Weights of a small transformer language model: width 128, untied embeddings.
Each number is 500 + 40 x the weight over its row's rms, rounded and kept within 0 to 999. Layers, rows and columns count from 0. Numbers have three digits each. The size before them is the row's rms in percent of the matrix's.

# up: layer 9 MLP up, 512x128, rms 0.143, rows 53-152, columns 64-127
# down: layer 9 MLP down (transposed), 512x128, rms 0.159, rows 53-152, columns 64-127
up53 086:464497530488507456518469486457478474497453529499475516403515506489541591460527486533496501519478465452512472468499462540617474440514442465483509491526482509499369515520531474495469513514502542
down53 100:517568474485481558431579487578444532499498518569480502579498493457452469432472529478526429515533531538481546534456527488435473484477533504551522519519536521482516449533442560508539470499485456
up54 102:462503560513560532474485493563395469540351487487434463481487484529517539523514490472468461489501458506545451479474612536500511510508576570470485418454487531509459500538456496519472512580530484
down54 107:444533453496485561551498485566577502438552515548536572395459533551473523506493518544516455475564546575543415546511495513498498449516577504516490485421534473503532525525513523559547436457458474
up55 090:517516459520523628578483582591468495526476545488554529548553490442528478550606520514531472445497438488445468574546551556495497532483449531505473487544517551471503479576487451480491498473503427
down55 078:478533466515443505533513452507426456524512567525561494439540457490572551594507536506487525445476572452457501495446556490517501472540512587468490471515521467530536477477538546532502539457526493
up56 107:516403468530530469458425506530545522535500447491463508489538410457414506501455499473447519550554428500479490570521527521505497514521521483480466475488474526465362502552531518538441586483514433
down56 108:520507511413491499489446475526446566551515511538529506522557448596490560522526503492491471538470601498448460559473406487451498513492474533497554472508549538452571389544486540577525474519505473
up57 102:555456448419434489519478572526482504464468416519547457475495476497515604503610479427548603549530504510459519537512517500501433497570486515521483505514447502491502509472482554482516508562493485
down57 093:526554471524515411557462449563477513508485518464496483510437577526495557491496505514540443507493489609550484461531561485498461533479464484539503510525413489584487494426469434511459509491532428
up58 094:466508431439487462477518518536431486502523516548512474485520467439526532451529430490504454433539528506459470431480483512462544540480519614452504505542533451548469454506473467489537553547476518
down58 098:531545561544471476594477456453509512525469508490501515543468525564536500520569594546575472470517558476513488498549501455445452458487445379565436518500508479495486474459545522483513493474522556
up59 099:453473492479566528535513542461499478497457485435494415528587549496504556517482519445544515526492469491564547544480476492479561531465447494513479520490576527462472503546506486524481508533527441
down59 094:501520507489456532541478489515587516471526473431496509529551488516488536520489480514493536477481566550470519499511462464537424494527582508499666475486491475430501395628470516549429484468468521
up60 112:491605576571474521528472516558556433506471493469493513562495468499465497458453555470460444550463466440545515430494573425555497463506502522478559510486524538477512456448437468527463521475504478
down60 104:517442496420562484403456486450486450501530487520528412506489460492541515534467508457539450507414460495457524502462396531535493478485466455504456436512524464545522471460447467541491505512551515
up61 093:486502504469482509496558538507446532443526451531543478486431536488560405536522550503501466452532471495526643417453499497487518479508464474563529610447527573462565460559487456513488461572481483
down61 090:553491526474438570581445460436534560543487506455508512465444481536471564461501503536541504522498499498488480501479508528489460519466515525531442490486488399475537512420535525488489472446510540
up62 089:476538534518486491498439461486465475551491487541500516558426478527539448467561454513485467514467449531526423510507448458521423540498505510518494473535443510480502519432383525479497533458507493
down62 092:565461483474521477483537491541530599419565492454531552495490514545433490436518536467501420474529590517494506477521599481447503467471486470521473521424516538500477509441478463410448512529501566
up63 104:458499457458515485478499559477539514511396466559535502433562458484494471504488472465523554435514489530579414399513577483432429516477509513496493472482494482485494459537579441517483510510485449
down63 114:438545495425449438492636561571511472480459407454539457476491499429518505525460481499482461532528497436404523480495544528446507452494481480567532495526545519497517442499502470557459482443508453
up64 087:514456468525515623487510541504456468468441466502487537525463513495457514511530569580480500517515472447509449478472523510530515520460513513457482455528503548557469465591588454513482475506542430
down64 089:551504523517502523534527544557542455531522559439533567535530554505530437515470475457550443484516556563443540504498532514537501536495570567491552551452519424477436512542503523473547533498526483
up65 107:515561557486531479530502588427503466531492461526479493490463481480521559472508469506508527491523513526479492459486486483514481495527563556521432546478453452534527497439513505519524422468502510
down65 109:466510511475491541530471474560500494528528473483520497488533535513453548436501488480512473574521548504498485471488462468520588537556532453596439466448518515557515509537523546533531430511486464
up66 104:449517532532506509553472446531521517521524430562491462479481460494506556479444495467517472392536502571567631533512494539502569474504459443441513555466506538470501500443494489427538471437464493
down66 100:450467503504521533532492509532527502547533437474483560588472491516461489482536491534495481508548570498503524509552488445488509501510459491466516450498508524486500522544549572485578471473549478
up67 111:481499474467493483486516515561480501498482487581503473539527464460518517485519471528465512460531507503587523526454537413511501521442462492487551539550472502457481418471571556465482511464515542
down67 104:523460566538511478491490540472552457524523565505549517480556516502473545512547397445465500506452520427473422603507523530470464474488535440516507447473532511532484570499528478473393525514560498
up68 096:483509468486392495481531525506533510512499491536471477494468540519500540551458511545480547484520408521485529450549464522525437448536518477555454465506564475459449442424561501522463499501523501
down68 099:531462508438469506531445462471519489579539413496420534515471554518445521504489488509508480504476513505531557493523503481467492589547445534475459499557500467474512526501526415416482529480522537
up69 097:506493584513535466544505494470501521510415523509529426518544567411450523543527442546517505499514470503511460511455492546463418482474543519441525461511517534480498437496489461478478511479520520
down69 100:445611508451560492475538488505535433528541460429500498500501433475463541491504489438533438477485520489498496535540524488506431487535560472467550422511507468453514483508427503425570413461498550
up70 097:529471508501520550538536533535512438447490504513521525513504515555510492518468508560447510485543510485553442480516525563491473493428492505457537533428465507447491501473478528538514486448480555
down70 095:436461543456566469481535493484458511521464476495590525593500555511548499561450523490495550533464547489520534493475434458480526405515440487539493496528525475484527518530561520503507503549511494
up71 100:538438451563490491494486449538543482521563440562518540470484419505527566565474493486519469566494481516555498502556506517532484456446482483485444540566546547502455501555522533509554501496524569
down71 090:461502543575435448549474550528513518523500469556534433548484566480451503453553496575586518532508513490488452464455493489495572519499414508526491511586542533480510558503550569554453498472487507
up72 109:488536508503422474484535582448528602495499521468519512508447462404458448501491519476546439439450480568548590496520561469501496487588537506522525489493508485489564527542522491438502537470540533
down72 099:535530451578467458487474507587436396436512512496531503521498455516492521522502494505452469487438499533524482471499488520461539510488482554571540496504514536513470477554589444495469553529434453
up73 088:523495454523477494517458525536412508451429475512406485516568492482538455468638515428476518479528472521449479479559460560492472478442432500515472491525508464510555526504512490565554513576515515
down73 088:538536485511482436511508472539505494554570511528449515465504527565503448515520473418565478554529565540494460444559534373511494504461500524529544481487471440505470520565490435437454511445496517
up74 086:487465479536413476446510563506508536502513543484531545527438492467486523593522504501490480455552448466479455546495473568476468513481506502548457490527557544506509424443389486469471522468461513
down74 094:520496534485513495485481408457493436512514475576433538497512482551526469410539445465491512452472518517502540490503459486442519544536457527528550464497540461480472494467509469527537529466453574
up75 108:477450554467467468543485489483501520563477477528484510507509491408465541484428495500504572386473512472566486531537526517545451485543531439439472507586505430529484485538456497500547537501562547
down75 104:487489541416513522450509457502530515564537493445552492528513539557480496497469550488557554475492578619467465526461551523549538450578513555522570517605553472421474520537534556467499527492536480
up76 109:489458514486465430611495494553520474431523466505463541500538490514519550523529450515469490577443431551476486418546478484452515418480468552493469508519546532456505469453475498505502508504555528
down76 107:507496571443486421574456557548512465451551433463518559428510503541472494533492397555436466498536484560436504507487521512489556471460461491480535545399535475461474495561491498497494415551480531
up77 107:519491530604507541437491490536537408442494491461531568489558479543519524530499483575451509466561495556579479489435516508459509450441412513471514484514474556569444465512479489534466520506472491
down77 105:485544486567476423484452537523507515498472502559529518616444416492499577495464518606478472441476598466477497499532500464496428478444491516490458523488531543445488487539462585493539481486476475
up78 086:489517481551501450503428490499488485535530474546482481546490395599476505525513541449476505478513488467496575484475524596484471478454500501488465470544508579441473450486397543487516536551478490
down78 087:505472525414461534491507487471577540521541469483497480482404481461505540553454485494550398519506477499487490583485481486531529519447515401490465525509500449492484490459456540521463449513509417
up79 099:514553525521526443501490506527410458470535520470511488561543437492472583501450490408500504550498500508503517510537508443519511459467568503420562490457494520466433482509482482520466561522503533
down79 094:531528594588458539468487434528483487483527587503507566552493486474475518467422522464531515489553540511522528481559506506461539513541498531529439557494513525483527500470468457476540511483519463
up80 087:458534557569482463498544493577469480512521528526507497555508472532494540505462562462521505476540445537513440506446522548452503565445505547566406483549524451434517471507449537510552558569497445
down80 092:538508498565529518527486429501398521506542481502472464434507551490486455496459435510563475507534458550443513497475510490549551595457503497518497535566474452478497509426496486414492478523409481
up81 105:438477485453542579496531560509501493454443448541453429499540441471517550478547544497439553413523519575495472485479563491434476429466474540502517505463457517513453460559476518549553490503492477
down81 113:544516458571553483516499434455516448489502502495456467426500505492546430433436464487501547428549491459466455472424473541483476471560537488535466487522461505490442443430590451506548507456467510
up82 105:450533526517488526449562507527500544520497522478513501515475454475431492536453485470482541473538490471537487466490449505551522518593563550489461517501522508464459409569516460507411602483481479
down82 100:486534490535443512569488494454461477535530508589484511520477506449466473461430559513505402523505430516529532521464508463445491554445469418491543513466535442519514438423474553625544510512527562
up83 100:500465518475527429529449461509555479495526460502519493453442481526442454499437548436453411501434443539464557481513522518519486473556480557486482543475557451427528498506478477504427556491462511
down83 099:408500475492552459503556491500527571468488462489520479518545521540509505537454461599483546469546561564519508510453522500484511501475533596493492505520396484500421469492491545448401475527536495
up84 104:517463514531454434498429554452490474489568542473504448548508528467511464479454388508486505495505516519473439483417508489535458489476541509521496556561415515506466538445511513492511548478561419
down84 093:581497554482453498531479458489504520519554451466523559532541459458486478552440504527484445529507546462487562447534423448495524470536486564540448493514577563486476436529536488465478444466506495
up85 096:524436483538544454532457465554509558505572535568557497512475427467520534435479514483559513495590455458482482528508478490502540442488514526516519527537488511524398493450469539488491504467562561
down85 102:523512481473508489485534527475507447482522460542518493467446434546550424543531482509503500559490513508467504590438516465509458469581488580578477471504505495485458462469477529491538539523448528
up86 099:526505542538514504511519477513522469563531492510536487477514565464540538452546514435413565526522506553553408444509515492484509513427514531584487510551485576504481511405502488461506516528440523
down86 104:578473480573504487515540515533518548512537502520535551508487530527459561528491515459523433529556500499526461501530544527498514541537537481586506493505417495500488540513459465543553517465449505
up87 101:541514442493456444472561441489357485560469445581493491530512503506487566486528508497569511544474482498578592486524561551504462425495465497485454517512477537520482407502521506446430541565476494
down87 101:520537532542543570480452434481529513566568501493561503449526529493480450578559519507452460460492435496537593429559549482484509487461479438472529484489446452414475536447539515522504474456497519
up88 110:469497548474422521470530518378521531544541541446502448508464488504519507495541474482529509492545402516501466520551500453470516512543524554503548562509514525546483407492515496440570486511521489
down88 103:472482559475470516459469501550436550544434507510439480545575527502495408586527467482504403419553499498548461499533514446518588565463495509474526512432498577550465442449450469505422530468520493
up89 108:448491492549546495480484520468477533520500422430479524550498434430491502487503475493525487529492439624558545451468566459452478510586492528459551505509490504421407416469504452503470487472506528
down89 098:534523520491495567493496486587519531532532495491568502495493489476513461554505453516461554494501464376485461510535510485486494528470449478443443551387479491491534516462471627551517461488502524
up90 105:497466522435513513486542533456518513491447623544515507507482455425505511440543489440525539470468511509577477520508520444519514540456484544553536521589494443540504514510481576498548474494512602
down90 093:552412531434536536473531554520475554513515495440444507464533531577501497558433590500517495577527570564505463523494515611477544489414512472444557450502496533539448551502431468444484491529512542
up91 096:478478591484591487509443545521445479558415517430482387477433444468501478569412483493505467531567494547512488533461505505516465509465591513508511513506480451496442505458484516521503479455476551
down91 090:560491431533442443622510514493480548478507506448501498477537477506522554428541501465481586459406499477494482528515509484538426521510523494470504494428514490461518465499503508472513463572481579
up92 094:470523539475492441509473538457507473579501488485475528485494428481476509458567528477465511495520535533502513528518493562522474505465549471523509519550585437482464460475455510472463515433491512
down92 100:533449462473502560474531531536490527539535514552545470431491514554532574522525498531496565551478494533463598451508466504444509531490526585494524464448442509497513473476426461455543567471520553
up93 101:523452478493513536479401505541513555500526445530527502523587509532517494526452494529502533477449520535470525429536503494527461537529515523476428485409516461476484493513477463515548470496495542
down93 089:455537476495424522466449487474549491493499470518508473483435455570473509589569533460511424464521466541526446506544475499557505492507534503537487514524479538509460490624463551466512487497534523
up94 087:477479497460440513459530509422521454516494484450536534509519504495526526498461502463466461558509479488564553506459509523466429520501540526492486597510487475446488535435469502444532441558497473
down94 084:428511475499556455497490484531454469523459506455468454562500554478472517463518552524453418533478536446390500520522460489485669542478518452506492435543469549469494493518534517524455435506545469
up95 109:535486547454528458488443486483540466531533447527577532501545504427489463428546448440475442506496451576438486479504504455559475529504561468457477522525535493530445468527523510499501450449467469
down95 108:540525517555535487481461463482475460528507533568458548542505475525516491488455559534507599505532504431467489442512499462475501529507500514478495499457450516441519581448445405535447487482526419
up96 093:495513501488483463531556530470494477458477501547520527496502432500403544525535515395541521553534511509527541501449450471529448531466516466511412563507540505443439480399518517453450504503447446
down96 090:482524439536565550426522456492471522504592431512498498478438472483504447532532502542446505490467485544441529539460455589565473474494516545483549555557512537452505544501566486493509539521489479
up97 104:523490464502442447511535484521515518435462491424491474488580501495508542472521518401610545557529532541480489504474513470549524499582495505452477518465513506512465542513496503508529534415525501
down97 100:518504488597493474534506555467485501558407516473507507499438482526455488532459481518528455440507547507484490495502465498501512483526573536508426549467502479486511400461434509530499503565545514
up98 110:541516452436537502423416537510462496458468441600501458473516527455558502518438495514507536453508473518509478427462509429505575477478509618542504538550570471464417506531522503545532483486474467
down98 103:523561522454431577535505512496498539500540491443522440505517531480483541541511464549473503477548477493559494505548489492458515495526555459533524463475524465519489524433636508556494479563490504
up99 096:528547499501533595542487495494497467459463459479458558476449400442493499493513514503521500507508533488479499487401489446569509575472500498487507491517521550456483472503478503451429612499571459
down99 098:529535507503535598556386539475541522449460473469488560492402486484485545523466486457515564482523505529441543496490504505458479469515527472505511406525438494426520447507468502464481551486500458
up100 087:445547506522513475483477535524520555556500509495482456555518429514500500529518551454527471453480518485529536550500440537537529503558460574431417493510558528427460473482569475504585574561536480
down100 094:545436502559511505480525479453463433450487485529503515485500515487556516478477502448461519500475438500504497468506551456507462459459522489535609476531480525503522501499440501524479457430516446
up101 103:496533459500466458465468531528483491442460490519501501542554549476549423505607442526552491487480556599404429463451503506549489428475514511451509503458526500476426540469480439508472485485460510
down101 109:462421492525546551474494532512547457516496553529561435432465532536603522497472501424490547533400468460490446483461534414485485462491426463468520473476478527474537514498512428501499511511482437
up102 102:547502469529458492527511508546498490484474519514431460515484520491521521543409513454478494437460520580547474529450467489576468552565490523447444470473507513460546510447604429490428502467554476
down102 100:470497581532461483472482496517500504545528533453516476487501481541520515538490542513507450457452480505380510477504515517534524455472533447518544491485438496517520508535497483515516608485449392
up103 107:508544521507452481504430474510479505449497439513449582508469498414473500439582520517510537439504483563447444468497545513465440511478450603486441555472473469562495497480486487503450479491538516
down103 104:537505518475476473575529450494488469474497463525411566537537448538518488481572546497496517491484526593521522565604463483463567476416537498467521444538502462524447527425442529487463491447423448
up104 098:511472469443456430500450612481565441496609484534448504465531520471505540513518467490531496500511481483498525518463509514496356512545500484476484461499503479466498440515501488574492441475472438
down104 090:441559565494544495475502449539530506522487507488445519470530514506494475530470522498506488486468612486561447473484492542497532523531590533550528532463534548525453492514518567499515534535560538
up105 086:557487505448489534484527533541440551474447469516428473511539566436470434583490506454447557528518478461551494411417518482499548509489557520473427492481513468461498508428496443481450494519485543
down105 092:482531547511507524494507498444489485558452570470543472426478468508482510553455451484451445507465514486466508573515526494556461556461486476504551514475477533511571491597497425503464493430527554
up106 105:504501500431485521476502542440507499600516440462525531474493472534523477431507503482490505436480536499458501518559461502496545533478589481578529578506480533522547508527520535501535505505494456
down106 108:545511573515472572477468505496502414446526525522460522517528496484475394444426559478480473459496465547473566466442451546439522434542496492548441540520499547500464521558478467452524538456538526
up107 100:521462504542469504482475425484536506433500474567498504506548513533577446493517403464467519521532514620577443473547486445506469501485564515476463509501559515497588448511530452509520490474583462
down107 100:460540475477501526544522471488504599513456481456499499498478482545491503553464548549511515472534561594450534488523516562508548483458524538491479495480489474499468521584535478511468469508452493
up108 109:447512510441487398496488473551551545484454459569514531495502498441458485431496545525497548478534522544471545466513508583505420442406488590510534553517486514468530458438455482473472513550525559
down108 108:506488501479521469532495453516468455471488524590597530476520513534493564449488488438572479492558529562447545513494450500437558457540501542512523501553522492567559587564435518463495517495489496
up109 107:475460493591447505496530480495629524419499494506504467515489498524550537517561532533492437499520524577522476520561526530548546472505469484436463564522544566461450506534536431551428449443504456
down109 103:556453452556582530520563485551494549509515462519433478535441494482589484474516541534461492543474586476462512500522473448473493471529416507512525546515393533430504506512511489456469524452572458
up110 101:511497454426512456498493592447547447478488434583478569524451515492479517478558483471491507477503532552499471467510501490499567503433461466513525506486487481544485426513478473561490579512536495
down110 089:476541453541504525513463540441530490530527541438485514506464451523483541493504507601438448499537551408467477566601510484551460518516494520517485468464501496524497423458488586472545537494479458
up111 088:420459527532505483501499432496450484516376545581495468493619403444505502465501523438531493472528530500469504482478472512476506443527466506522500476552573504483500479481486460518474483526533495
down111 091:486549522531550508429465507474500490459513547493498508455432485475530556533419485535540519524497490509456466484455503559511463548571501537504515555511489527419486490472537570515491499487511558
up112 095:442450463474492462472515483496514515510456544493401444476496483506471457537469522434529491486484454564461461459530527440503430479501479477501486533501444488496536495480554526517561508518553436
down112 100:519476460486520507566465547509537522488560460525478590481545508536492477496560544521462453491528489576503548507535400555425549512530480452545521479445513488580480513565477495448488456510519463
up113 116:473503539547499483480521596536494530465485479497533556484502432526525479476491520557486466449481531473560501478502515463555453489537547513518483484520528547512528509457397460430512435496499463
down113 100:555493517555492435489477563494515521494441548516462458489474543512498464444439497452472507437518549517534482495487486518433461530513472577457560485507430513491481534537575469494552550545498523
up114 092:505512558536507514497455458521477549458499480493459467535528505463439607494532490474524534492438502487551480519515500546540522441442480553511533566382473468526468550484467429596559533529512544
down114 100:450510497473552460475548522546493490538518482527460546574461545497535432494500555547561551436509551553489506504488500448517422523473562572524570523507470423461486463517446496435424467533517470
up115 097:540460433500457457435475512436499437445507474505510546477561450437542543520461476476476477493490481521579475503535515525529463505511508485497487596534452529480495500399495554511555555560531446
down115 098:470507499497510554527533531502440504486569484497449505538487593486500462492426482493529482496488499474512534564437506555509521459556480496556519497591482576462480464534483529443477523508501527
up116 094:554474509511535464479490493582486545555514535557468507485475535528514461497562466558440509460531495465485474524548493484510482457472502520528474502487555504525498543573474483529517492460543497
down116 081:504494509549429497483494479474504501479520445434587501485465535458454585462479470482514435438524463481493569432534515508542469521588502484435484451517549481540543481501518564431500481528535456
up117 103:508482482495518503499464497512519519432476399583545485463464493471518561515494505505545453534457473627500554497524507504490551437535547485471489537527527569492502494533488503527537547494540542
down117 103:519462498498473508539483481503527518528427520484522551496455430412534502569487527566476490523506489463503455531489500605513492516505503519451494506448500470480523472474479500533423455531500472
up118 115:562449592560486511400515483538484487471440473443549553498522477499438530516481461516566526476559470606517514509460490521562450506533509481441518487484512544450492552485546535511480546473495511
down118 109:496382519533567455531494567535495547558527504584524527527545501541498432488467486494461583537519561429535418530532468581545531575509493531576444429516503556512490497510531513470475449504508533
up119 101:552494493484522476504464485541465543491460470454504533525461493541544474523502480504439515495404534530555443476568478547539482429562500488422469499491472426507520500533493533604545491531498514
down119 101:594530518533456503490540482548496492510554505499501529525470441503570473473506494499388515558500519497532536462543464473464497519477469564504545499542514545541505533487499497438511486522573489
up120 099:521511532514488487466383573493437546507566464536485526490474485552509422580500519501486537490493480527558550413438505460506560561423508522483443546464465468499526507509539430516518526535452479
down120 096:495497504579488467494538537477535485420436515492510540474498477461463509481502496444466502483508630560509516579498431539572540494510502537511508433548592541461481445528500500478524406472469495
up121 102:580484494516442502499546448594580527485476530486485453529476501467535551528499522535488451414496501571467505536548514498495495515475451530477544524480532514581527507515476524464551481442529530
down121 101:487536487474571482526408509520502467502521501543615577471514453491579557510461519483501523570504492562561521443533518453465495535471419474530546512504554393528425462512510503507486530467478468
up122 095:445471536449581495492566503477478477576491559504487483515481444467501544522461516445458568434510446487467561481441518547553474507486526597539521511507474477475476525536490504562537473603520516
down122 093:549458502565522509581525523591447508530501471536584584475512474491493445569449519550490484495517542419469510404463476519476491549439507461523509578417489552502534520490485488555407521508450541
up123 088:491489469524513524489497504556448416465492503540502546501490395490481486517458493473539545488503555440481512540406588514475512572527518481482550510487472509490471453509510500424473546559652500
down123 083:509498490477506524562447488470482471455429566471505520511421460516544504470499479463509515449513549472540494497509529538431542526496503438392594484468431507468470519566492528467518533473506488
up124 098:441507467554433541472539514529488554564543492397546495425520461478518462406501449501496554459434433512439525469506531432468496540513559486505502511508511566472596488538484520522470477538578485
down124 110:460485560571424592543490513623459514521498507513529565512529557483507511405440549495491498475487516557407538499515516531499494511443448496515519489544422471487608596483534552549539479527495503
up125 101:573545468478536471559468557493452494484568453544513510548540532544519519491506512510442431478474508547512546462527503454487503516451524559514507557518461543509550556531458507538518584466563510
down125 094:467521519516466455507565544478567486545467473491517496529519479461420443515504582457494491486557526504534423515455456498513500500473510521541488466482518458463509459482490538481473477561519496
up126 106:493536475573515472461573566501455525471539515480521538498520565524455476526429449579514443473501455509493475423480505492555469410497518563422531494411520555499536452544531490546480523532553477
down126 124:507546469504441498461453471522470432501519496433499563480438475455558523475437508523551414564481476483545486468546497522561512446508530556484515487447574487479557538565536520417480495432441527
up127 100:516436441572502411487510499488454516468537528502522493549461507495497485499526456525475563475487514512523503481505509525539489493492528506596390518472521482461554440551468408542500509560540529
down127 093:509531506480500505507471476503429498419499448582464494428473546481472458526539594439472432474483494412428458498525543484507533462467571453460510497456572483483457516510564462588464516525447493
up128 098:468445561540495515480570473484550524470525505431607417480475466584494505526489524507491502467519515473495492475450541481531521568469504487468490501472521573529385480508465495456510487466643495
down128 114:500457401490558526435437472389561465525500536519506525474546485509529521456437454533473506519536509517479528472582517547551443492535461480576575477519471456485521533568455498497555486514427480
up129 105:437479521522495445429418510472454530448472505529458536542492531520503511466511433397455516449509495501514517579487505463491448520488547484473478442506483461541483559563457500510541463470513519
down129 113:478438544519391463470520496518451544506521513494464479480430469536513453486421491551475527521449578495530433470469480428480470464506492453482514536527458527486479549426516520523488486490421572
up130 109:526489459490520496493501573458483508464478521568501517517467447513536534467500495619481478487528469476447438348440500526471470519391566535539499536497491492465520502442503481497454460534530438
down130 100:468517513433541502448516441534463495475516534527520494474518530480547506530516563464554487489389527531453562547584448546541469556588471461496534506466555530516514527554537482510557443499539447
up131 091:484462596501430534490584523417459447510489551521488523488577487479535550517546534497460536487480559519525491494560478556483494490435571455447391482475475536415502579524573425570500490543499526
down131 095:513491416494562482519494446539511497464569516502487498470496560497499478450451457509534488486498433581531457508470491517534428490493502608537561507477586416545520513480515513508513539471512413
up132 104:532441479515454501507562499558490498532498502429516469479516543498541490516532492432492516529477488510528463504493581448524466486550565526502460469497515541504429480574521509488495499550482520
down132 098:435476575454530464611508505481486517520533495488497497516563559551472447495508504556547394500496590537468516534505448555560541481374461493479513504503479487468422473412454468554487517523500488
up133 101:547499522529506449524495443473469510495442505476519443591476475428478519547574443407454560476515466575476447469565474534493499466528597545443406534462541503482481487544438495443537468486478509
down133 107:524517453550500510539476490544530461572457571502594522506462528463458528498479510459531470463508593492523449441451523510481530544503487460514514474504447457506470547490522510572425492521469400
up134 104:494536473540434471546468429526487465531478540531486507553459538499468513405463540496468458518500467556482564542464469502443458523486577619528521485435508478559494530462457474532480531475461530
down134 116:458436461506496452514531526476448465513602503448490496492533555450480528570513483497540549505532475475477529463526496550543489493504479499557512446490448465475520501530502475459486516508514506
up135 095:490512467452445505523489587402562456497527513468542500581451507450527489428531512507516494475529444555460505452555492537533518462494431493532458491483498444462562505517484510475425507531496469
down135 089:498561503559518526495504451457503497524494485514493424448503509557479520492478571458535524487526520476518459562534574499476475418522540584476549529529525501494494504494568477608510479490523475
up136 097:522488493518496493417497532503554502559493479555554484566482458438457490494431479552467481455441553530495451499493438462519485480478522525536479521454521442522542452459446504507496493472509519
down136 088:584501519461513564514515499421497498517578565468498453494464482542483443474529542508505512590484490534506491548459531478478398505491484534480505493585442560455401516477499534500476466533528538
up137 101:478422494529422501467468464488587520457514538566447548456569493529440519478501527479582541488544446499506453440495525514510448439520520494490496512473448542503505506510476551511425475512584430
down137 109:489548456403528438487573499465462482478527469478543503486552468515530488519532457431501552453527460463492523567515445461433464492500549531531465538522496463479463475470500487488512443437524479
up138 091:513410487542487440452498485536456612528466533473511561510517459498487475528525530477491521526487469501480577562537455505528461490531482521490528486515545479442499544591476464477535509512518508
down138 088:449535437470494457479498484497507530483431484499493458485474520473540437490525481475531537418570510416531454523459524536477511573515430480527518443530524573516507503508498587518537531494472462
up139 098:596469438495499535530479508485449505528451489467524520613418507461442489581526473488438494528554509504533446520393533481546470552518530536500490547452522485528563547463525502483515558508526520
down139 094:435524542549513556464580556515519465516522494508499468471479457518493453457533652455556510539501523478491504482502453494487488450504489533542565454561441529457557479509522460483519439454493541
up140 096:468480514500471507440468473598515403438486423565484476484527531506438516492463519527425492490483506471538590470500615443517481491561500477481447514527468530530511454429485448499501485522522486
down140 095:528474542486505552497469484495455496451497452487513536457469405517470475439526457476432507468441484512445499552486529500524453449483499393564602445522514528481472520479399484509486442464454532
up141 103:471493516494495487433545430540480597572512514493589436521488460459436527450485502532578517420479509538434504432501424575504465454503541504535468502414527501489488476517515450497555429458491470
down141 098:536448456514509445532537489536541460472435407461508453490499503504454468481365468520496524440516490490548476480577517494494521536493471543481487463462515587537543499409514493458508502475489423
up142 111:475431492537484529483497510569517444446457470460514521537505537412522587501477484451465476471515474550570398584496475553498447446485482473464456558478381477483406504502495472523535563515495536
down142 109:504497504470457485475576477527482546453539456507481464514522539460508463517468523470484505452553444473566487542434485484527500603535456521466515571490491482506501527537476547462577518495508588
up143 106:567523433466529439565561494477545457479448527438533485466549470546542541548468492553492540559463442552535453513541549499530522453448539526492486511447501491502532492466466538549520511609524490
down143 095:462564502522475525435553500462559434429532478488530504437435499527461551511489449526507473466521494543430466503521507499507478434472470519436507521500470449452511476511530499462475511473529437
up144 102:524515478580448497503562519450526500508517478522465511502495523473534529499538468492443445527477466503562457507507433515477550556545524530506472546509485539509501509527516527397526507544482536
down144 103:542446564529496436539563493499493495424492546479593361482538453468518496441450491477508472498457573522492504461470478458469466576477516475432546522527459492494475480520511515497527541471450485
up145 090:456510510528491491483482484544500526466512442549494530439491497502506552495551493572543509508557486523616542561575453621494466500486524565482499551503508426444487481525484526461517476556485617
down145 092:535497523543494559510494446484467476585423500518553521512401532486581484466529525454502479481485470476501501495485454447497572425460424471504471483496436461547503492518566470541506552446482406
up146 092:471524510527431496491467464579517446515524486513477546478490541482574485483522509422504472536491472495514576515477543474445494543550469546466387488468519544516469458505395496528590483494459520
down146 091:446503390486464512498566503514525433512553479468481505535489511495475484458540503516496558467483449541556474492501515505541438560508490500439603437525482476502526476575489570512467528537487549
up147 100:476432520436447525503518472539558537501483451453529513453574462413414620506547536469529518506526427535464548499519513521510512485465441457524523503581556541515436479506520484485475492464514460
down147 102:544552455495539437455492471572500500494503492479410532550447532496532536529472487500484593517529493422539482473531480521484514450494497520479590556525546478518478554549555489491553467414432536
up148 099:543500517597501505488506514443538478486525487515569483473558495456528565461423502464466502525531437628480487530484484517519516515562546584539476489479532446489391536486515510520474464480472464
down148 108:503537560512493526573525540484490575415485443515546541545557438447512531441469475467491493464550525517483504422508481487473549495514562459530531481543550470437591539455515477487550528569504481
up149 106:519516513510476547468496507505464522575443478531492552506485510494505456488462446514450482536473465505452490469422505505501510486511543529495539479469460519491439500521500623552561443444452516
down149 115:511508526448550544522482548477514540544451518467478555524482505480490481520447499443473500486569513538464440523539544452459518476487549548547537483438545382529487549555487515515540477402495485
up150 093:561474522584471483443493465539508425521491471519486532438527464530537437402511525563470524475539508510581458421491556515551521437498551478539479491490477589502492562443481474541561470549519542
down150 101:519466438557510570485511484460556460533529555513483472493533440471402520551452524401530494498532514516484477532522541484489471519468574442531552476468476449435572497448583511531564531482519489
up151 102:547521516519403456566445476459453489545476542503486537530469547521555532519498439537453480477487471516472483505506439495559522499542517587510422495462499576513513509508505442515521510460509559
down151 104:552556516505535483429547399507503564455487466488485589501462530542490533517493471490560421456547524442522509467495539480510497519459546465559533508544610461478437472465499560475456527522472519
up152 093:459486500483508514517553509483457552573471502505548482539448518507520509508447476460516501470494431487504498503565483572503501521500584461490506492503537474515489464529474491472424512459482483
down152 105:542616546482487521527524473467452467481592510447425520484479441515509456472547548460471490490485502476549517503514515383499462551482487514516537544475475443448497508539522489458473414520482428